From a checkpoint of a small transformer trained on Wikipedia.
Size: 11 layers, width 192, 6 heads of 32, MLP 768 GELU, vocabulary 8192, 8.04M parameters.
Architecture: untied embeddings, attention and MLP in parallel.
Training: a variant of Adam for these matrices, 243M tokens.
Each number is 128 + 32 x the weight over its row's rms, rounded and kept within 0 to 255. Layers, rows and columns count from 0. Numbers have three digits each. The size before them is the row's rms in percent of the matrix's.

# layer 6 MLP up, 768x192, rms 0.0639, rows 0-67, columns 96-191
116:066110082160120173118126110141113129096150083138096105109129098165140062126158092163093076205159158139139098098122113058195062138125111103159122154109141121132127094111198118145099115122132169218094145096084102112130164093162189173134102181177133126077127087109098146095156140128063176093
116:124201067050110143166112153107131084122148091035183173104099113094102110118120122071137117189121152174106135195179119046144156131141125182182167126179178098085171145149179177188124154158108094155072169146159089106141157118189136152103161189123116130092122115123096219108136134151180158071
126:103173067109184160077194103070045109101127088062138150165135152150139135099145125131137075126122124184091168135153116087164158171135134125176147165134117117156111149140108154132130119081111197159147126157108137186162133159127189117163095186172115133138096104170105167116145112239158121072
112:044123174144112121154110117100116116129153098104114117164195149097160102098131139152120159143086135078143189092111102100160157143123110086123146120123107128137166128119142133085131092169134132174085185157189133175085137094089101160068119178128122107122170089143115147153167166140158139131
104:133141122159154091100146113096193140161185094144127112189120116156118073161138134107120107093169129141123102147142052126129153051074118131162104110131114101114111133173149141099155119130141206212154152105096101122084141094208129136152060060143134115108149112192095110134103124174164124107
097:103093134108134172059074118097140053167156179160106186126054107128151127095163116119160138118151155095158157141114143084174113159139104102147082135114104159080192045181112097118173128129123173139117109087149083137073198084106125131142111155079122142167166113117094140116163141170100147050
067:156070152144186087125127162167116138127180159093144140108155143148087059108148118122175127084131134135046142127104131129098144094096118093067097137127096128177114132088124135140127201105131069148133190156130134110127114145189110138159113109131150115119107156148115183102149113158066115163
091:137138140168090160121156067135065094094173184103175130125078127117154129143104134121135162101141108115195138121066078110120122128113100081072162165123165134133139115142070129106112099163116184172149150104144102106122190092170127186104128102163150144128159123115115131112125162082141084086
113:149105071141177113090091115129094117130125145072114118120189130176201127159133108061118119162132124131140061106086124164105148109131131140104109186145129142152163097147122175110164097129086158106126101145133122173099121077080118138134079107163168146114167124145087116146134122091057109146
097:159063158161156123136065088071156127137173109086121149177161111119171079160107091122134133132086129087117131111128154120175164165091123140085146175165136126155141086166196112174189097125113177145127147100179158168145129137128139138074121082171151098161112132133122168131159050150092116146
093:134076091134089089120187058110091102164128114140196169156122125125173123079119162112144113119113180168137088132130158174136129125093094114135140169137086144185142165194160056171135125101037136163092168096159100173091100087155139201142144141118139139089126124126119153153125079126097083102
094:143136097188133111147104146108171081052181129090110099177152161199131121114153116119200143163146108108163148156171154131141137125131096115151107132086117172100109157106103132163179074113112134183108117180114120141161163103169143129188099135080137103178106081103104126112202084162164091108
113:179099086116049109166131131088154089122178163170128119180135114174113160122126129085118147135026182138159137144121091153076117108118093098164071114096196127154120087163125121124160114082106110173099170139128109127128133131110131123113059122145155135146097090150121081114175117145150122171
090:152149130145119163136083099132133095162120127107116103119112113125154059102148125093201085084175181117104108124167108121115129090099133111130108097104076177090177083131132122176133142143090159066148126157070079100180131073174148154131126108086174144172150113075074151153124138192128172124
100:112159077103099080115145150112123091128123123096146071203165121066138134143129082096145140130081113142174134136087104206118093088164132109098136178160146155140114146150133100042140129126112111131072138099037125145163151123129154129114056159139181105175100144094165142072122094146165141131
110:134106058160124125130165089076072070160118102174132153087128102137162109091123116139165159135131184145145103130103099126155124179099099083121142124152138235139205125161108113099102099097129147112164100096130115084095138140124113178104067141183161139153156134166122138130144154170097092102
104:168109106079195114152120158109115154148171105159148150174200183138138101116101133162158143168131162134060142128197089165100127125138096076128153124138177139089168091138107160104168180151108128155144152180095148124130200157147132086139144114115190105061185097066109115124146113184140159177
081:107142105053091118167142069163138098146140147128095102099120141094110134145164150095143114165073168093117168144126103132146186082156103102196175147146141123187115125116101149127102098126095047201084111169083096093088147154130153158142132207112172144124109131133148130114119112152159106085
078:182093124158126111127153084131121079143143131108189097154127078142158068166133124060144131126083169155161128086180184108141150173154130121127095144099096118148145104106196098106132098118108128139128231188144060090122143111159192185174122111133112167065139108139143143151114139136104125166
080:139199147160096112103175101144181073106089206103099138149129156098079135136112089079174120151103153183077123116124135113138075094117124139127140135126148155141092144133164124087130142176139080099123132100088059120103143069124147134167118112132153151158131118084113109168111133134136097106
076:131144104098117116105080143112127157171220112132165109091139166154061042106119211143188136115169168109140126109114172132133129053159096063129177154050117159145167118082159112143134139120128159104141101121097157161175128166088156213148126100096106121079075119145081108102109160104134103098
098:050120096076106148144125115119169134118157143151162129124140079168159107096086177176108119143098077095077171124190067113107111064154068191145176126116147078187116164169171182127147118162173134146126181142135138142108106130120157128130128157108131166084142115137089142066087168102087143078
103:131131123088114164161130114138146104133165080136124112210102156079141126070178043107173100168118103088161056162105170067138161133109103113146121125125067165119183095156129181187192140105155131089121157154081113175142159058138128124115065115103173127138142134111110145147142138119135091186
107:098159158175081119128145126152100136109136189158124156145100079102145107164131118118137101163135138108124106146123108114167146084060111111112123135197183158149175101105062157123122124065147169185117147142126129107135129132178203080187116146098118151090111145132131145159196183158182116081
095:126161111138112140092153165126104090097106165145178157126128151109131135184133075135167106152102129154085145218144129103104118065037134104121178167125213102115115101184177137139124184098146149140109170138104052122117159124121152090154145142102177138044122138095091156135118212098139130091
109:130194118133098141106108130158131085076125094155132064153113097144172067137146142116113147138136119087095139156118118154182176112122118155116157155146106112103162099131228142159133092118124117069158087106135077186139161113089144147079107205101134213131141097115101095082188179145156125114
111:151192088155068169119097089099098076131107158102124112176069145108191074123154118140116117097135139128108127183173079132105156093128122172169155173138148101115096124155141163098160209059116083132137147136136147155091121114112104144118177177178136170055176128178141122100163129110113120074
103:128162131140101154128145141177095146134160161144133103146125097140142131159087085113130108151131186138147121172151065144116096144134103159138108105182175117098176102075133121098142113067063089217114173117149075167159096135098155106133129131202138104108137116094114109080144160109165182098
121:097148072139085129123136094133133141123144135096168120170107106083113131128153160135186114134093186145075105161173081134120163142106134124201158177106179162128173106121177113162138120121142125143176109130119082151145082119172102233131054141143154144180075128107169137086128136137119118106
100:134168112118141143161113136077079106135089195118137100127178161152132136136092139182166138199129143175142086157109142108148231153164115112145104113127132137121132155109143156119150180142109143157155136120113128126137177141140131129120158092176148121140039083147080146160145112181135094135
098:120088113150147116105120051105080097156175112092134073162104103140123081131163237111190126175146146158102171128160154125103123162039103168137086174094115118156118205156127094108175193063132098145083132116120139175128118074071119178189189152110083130108163116097139123141184154161155195093
098:178153082172148089111134117153096084105124142127101083129148159103149154143099100081149116115125167107119154113186075125132089114107105140126196151161156131151120161139131086156092170119145094096188129122135065095125115092178132172108100164157121095086054133198111116160161143100133138092
103:123170113131093169144105179140086150085116157155125070179078122187134112102124136166109153140093105182070142126167063066120192115142096147121183126146085116137136095128117166186141180082133151124082194096139111161129147135123102149130126071131120135078146157133098098182160140113094098141
102:148116126097165098143101174118091098110145094074116132076105113152202149125088122083114110110125153133069143203088119081165173158076104103150124092100167156076053181146140128148148162143096097146105168095093137110122172119169168145111142154158116121164146138153119128163131124118174134158
110:159114113173107172130075125064157104110185076135108032139132152136189111070204116120158122103121089126143098134160082111142071128109115118204160159124181105113147068136167100123144136143127127120120084114101135120150130165121153171153106143173147157122116109050101188074148115104069106101
103:197173114165092164109124146068104106069103140082133151139154110148134061167080144115104136151132181115143135099100131052115148131127069136157133140137106103137130070164132149144111090107119143160113170149153177147109092083124145145120146104143130146116160123110075139124187148156090131102
087:153075132094126160106134056107104103098165113098079117157092135106168139096149132134178101128139137152141133091158044131127099140129110139184182176167156130058152124151159121125140107125068175118141088090126184100165242116119145140148048130211123133138135130084155171157155143136141152148
122:049145110093099114154085079105156159148131077158122069155143226150144103152143070144096166120162145144179089208149109163094086146132102134101138119121128145145130115124137150157177157121136087181129107177097082156138141057120167099113095105132155118161137126097100174088110111155121089134
096:092155129197087174188145156143074116122142151103144169149126140147185098138126091088142125183169120114124121121096124117129113163072115154153166127095139128081137131135155103093165100064107132176179177156148120153126140063138165105168133121050100087149164139104118134151186159142122094075
077:118110066155105166167084090161027112167183175123137129104052146074154104106123120144155119146091157059155146111116158153100088193107146181117094208104136103157160110145153171101155118126138172157176095144105129163109110152115131171111072095100071154145153136142174131101126119127116143106
069:156109160103147200130150150143146094115165185154099127091093155094183115106125153161126146136150165126131105147135090112090137097124111152033175152133089148119169184180105139192121164084118098140190126162100112108087188076179117106149095145105090095122087151144119137100101098152132102107
089:085150098134100112096117102109140188127130136129139121177086094116150110158148124141097129136072176129045153104127081106181065149117129155126159144148131113171174100146168177074218106071061089117084152178139158203159126104108144124118111164170130138114151123078141108131163110180104114184
104:096170117132159087158143058101182146108175128093159095130112118115182135078110131147155088127113153141092168134149133135187163098098081152178174131101170145160136145115127147071122115123094141192134159167118051106099115062165122225113102098166118115145163126145104088113124195137139163160
107:123113128118119133124144130103089099113160179149133110083110177152138100073119140092157143145110132116157116111113138074188184128098097122136178109078148092133116145096087160094096124128154134128097140118142098122114129130149180133122077209189130137133169118131109124079117128157109133119
110:117128124149130162175131095098096156177125142153148150136162183159119124151141091142124062171119098151127084099206141132089154123153094123182120147121099091077138094101136137126126160125113153163152156192084085096123200119165098090130129089156106218108088109236094150140127158186144157120
120:156160112112165111106143136102146067132161131080097077093153126149189155105111146158110091105139127116138159180153127098151105157147078120190133102151176184128153127118109168098164123121106150146200090128107076166069153102152096100098109087168133135161166175146137139102150121136095139148
079:083165171156109113072073077081122131116106167132080125138081144144124097140171119107112160096158154119111158187142105135154107073103100162146165142153146164115101087119120147101151151133173081145091155183163033061079129082155148122072132072153214156099097132179127150148155156192140115160
115:153102129127089105149082149118141092106141167122168118113138125118146098103147164102112133112150197131107109136151073120087098142194109077157099122114157106125136084182185107109168185122172086174173154111132127111120130140143099111105110162148172196097119061157142118127123184105121109105
097:131115108123167098155079110085082035090173127087121156130137166093076099099127072070148131171142142095091133212161120117149089162067115106101132153184155118106111105159157104138170154079148124130132180160126129118128114138192117117105104039135145144187168115146139145147123138147160166143
097:107086082184149150115086164146072128108124170129127125146180177159101096139130180046195109177098139109176138150163134109127111063103120093117196142092145205158131094136124108124169201116119128130104172138094099146146099102177168146135117130141088091090178096122105138105114144111112164083
098:097119133190099093110097195077086146127111147059104114178129104145101130164150110172114125142109183128219132121136129147143111120120132063092159122177132191110106137137152145139173193056079158085130110114134167178154160131144153136109144175145203116136081106088113135114144119200141103150
095:143074087155094104170110110174134127108187159122168093124137121125131156123144116125159123141127170122147155083139131145154060129154104132173095116078102130090082134196127151178195084126059248149179167068104145106096162106171142115136108158153138167141111036093078149133160119099129094097
112:183125082101144162129149140116141087054126102166155159145049093169131118132153131102131184088155116159134154134116097096080117165076141160144160158158134179133103114112122143111173132150099143174103173152112138128096142133138168139175122167125130073169089107080144154117150137152089189088
111:111115140165119136099125145109182165096149119122140141141079123172107152083153121113154126132127139105131096166149083120182195131089134101149184140139155169143145189114214130102144150092113118139189117173143121158101167094081145162158092166169123142103132144116089117149156071098156076093
111:093147118107111109171104113064087106078132132135151130142182061112093085081153112098140160185167162191134125124099091100111151124116117158087177132060161153154063122155119192128159114069174134133190156108132036156115161086157105136096102104130126097062095155128081117143145161149176185120
102:167064142102079167123065122119168131100210116129132116156210128137105069140108119131101112116148143134147134189166071123091103107152110124115088124115131074136144071155154060131142170113124132164119141098112123114154186143182114109159082093123093129180159089179109101136170116153074108119
102:144076052129107106119095157140092153095218215116092151075184144104106097133146191155192156070153149114143114189112127122157094137134105139137152163135142141137152195104133100083186108042131151158144130145142124113108133143152121136168120129174109130213107138129125115175181127160103119121
099:204111127151091065136103154072126120079142166107169091139146116124210175108218109143118156132104176134094227109134106083104148098126137144146152172190082115125091102131120098122114108111144096137181196144131160178115159123129140104103117166150145112161149160081127112105143058094086133161
118:169178127106151149097115085151066113077092115134120124116094129141139088152140178109137141100153169089161128137141156109126120153085100127109170142143168114090163081158194127124144162155113140114103194089096122134136159100130162160155120105141097119110137152166148133151153118152163197107
113:123131131150112061108150094141196150147112134094128142214061087155136132131139094132141123127110144115116087157134084086165162133106143149147148117125099143116154142128111161155185168137089139166183108093169176135137163136176160123124066116110127151169113061068087139140164126132061157102
074:110122087104083106178082145112140117163149168135072104169106166121105141111131095135184157100106118054122161166172089141105069060137135115117171119101153125115177099089158114131154169102131146082162124142110113169130157134133156123133142118097136141178128078083129137107130096156144113072
107:141161104121126101151167166098132135128093097153120075194095104128117105114076093161124153104156154145111212133093124126076120175165113157096169127123115106094154127185165094128127143144138163197135148081129170138094119081072121181177139127139169168083133119132124164117115070141132102086
097:121133148172089160109113130117074153115152115148161115104114136101185099136214151194113172134108128101126173130074119133140136138095108109156109193070195150126165171219171100105173158107094176143159112126125174129144133164163137169089127144111119142161076104097118143114107133141095091113
104:081135085184138220125132128100116099050118154136133139230139094168066124127179160197100129192163145081110168134104166098082126112164110156110130147212111095115100123166176157144161119155113120054130142111097130121118099071154101095147175119129148141090123152094079178089171088155137106158
100:134132127163154154125115162131143094135108169103137044139107114082108062131127165123109102129156123122073109118160186089102166150194079127107159164120190120164137082176138171074174112125176144079142115106133101116110115112134197171123105141130102132103175153165110119153111130087147158124
117:092113088181121177191155125165133117125151115147185068116110119153108124117105154124172088111144184085100152133160121121119144081159134157147150108124188151092133082103103109146163160116115106145127099214116068141151148110126108141120052110202114189150134114112109137113122129141135188140
104:135116088158102113107149114149131153151095154078120136158132163163147147153139121138126130100093158121135184137163136097174116091103115088180083138118160129103111099128133141180179096104142092135148113160079203155118221109137153127133115118160098107095115125134130131095162167097123109096
122:166103083154084150168101146171124110088162141071173125103106118161182127141111135077136144142138148095120152135139146097167119139095113147102125150113119162152167141244150120172143134133203116159149201176085117111137206060114150152101063158160095105151126132058047161121161126171117136167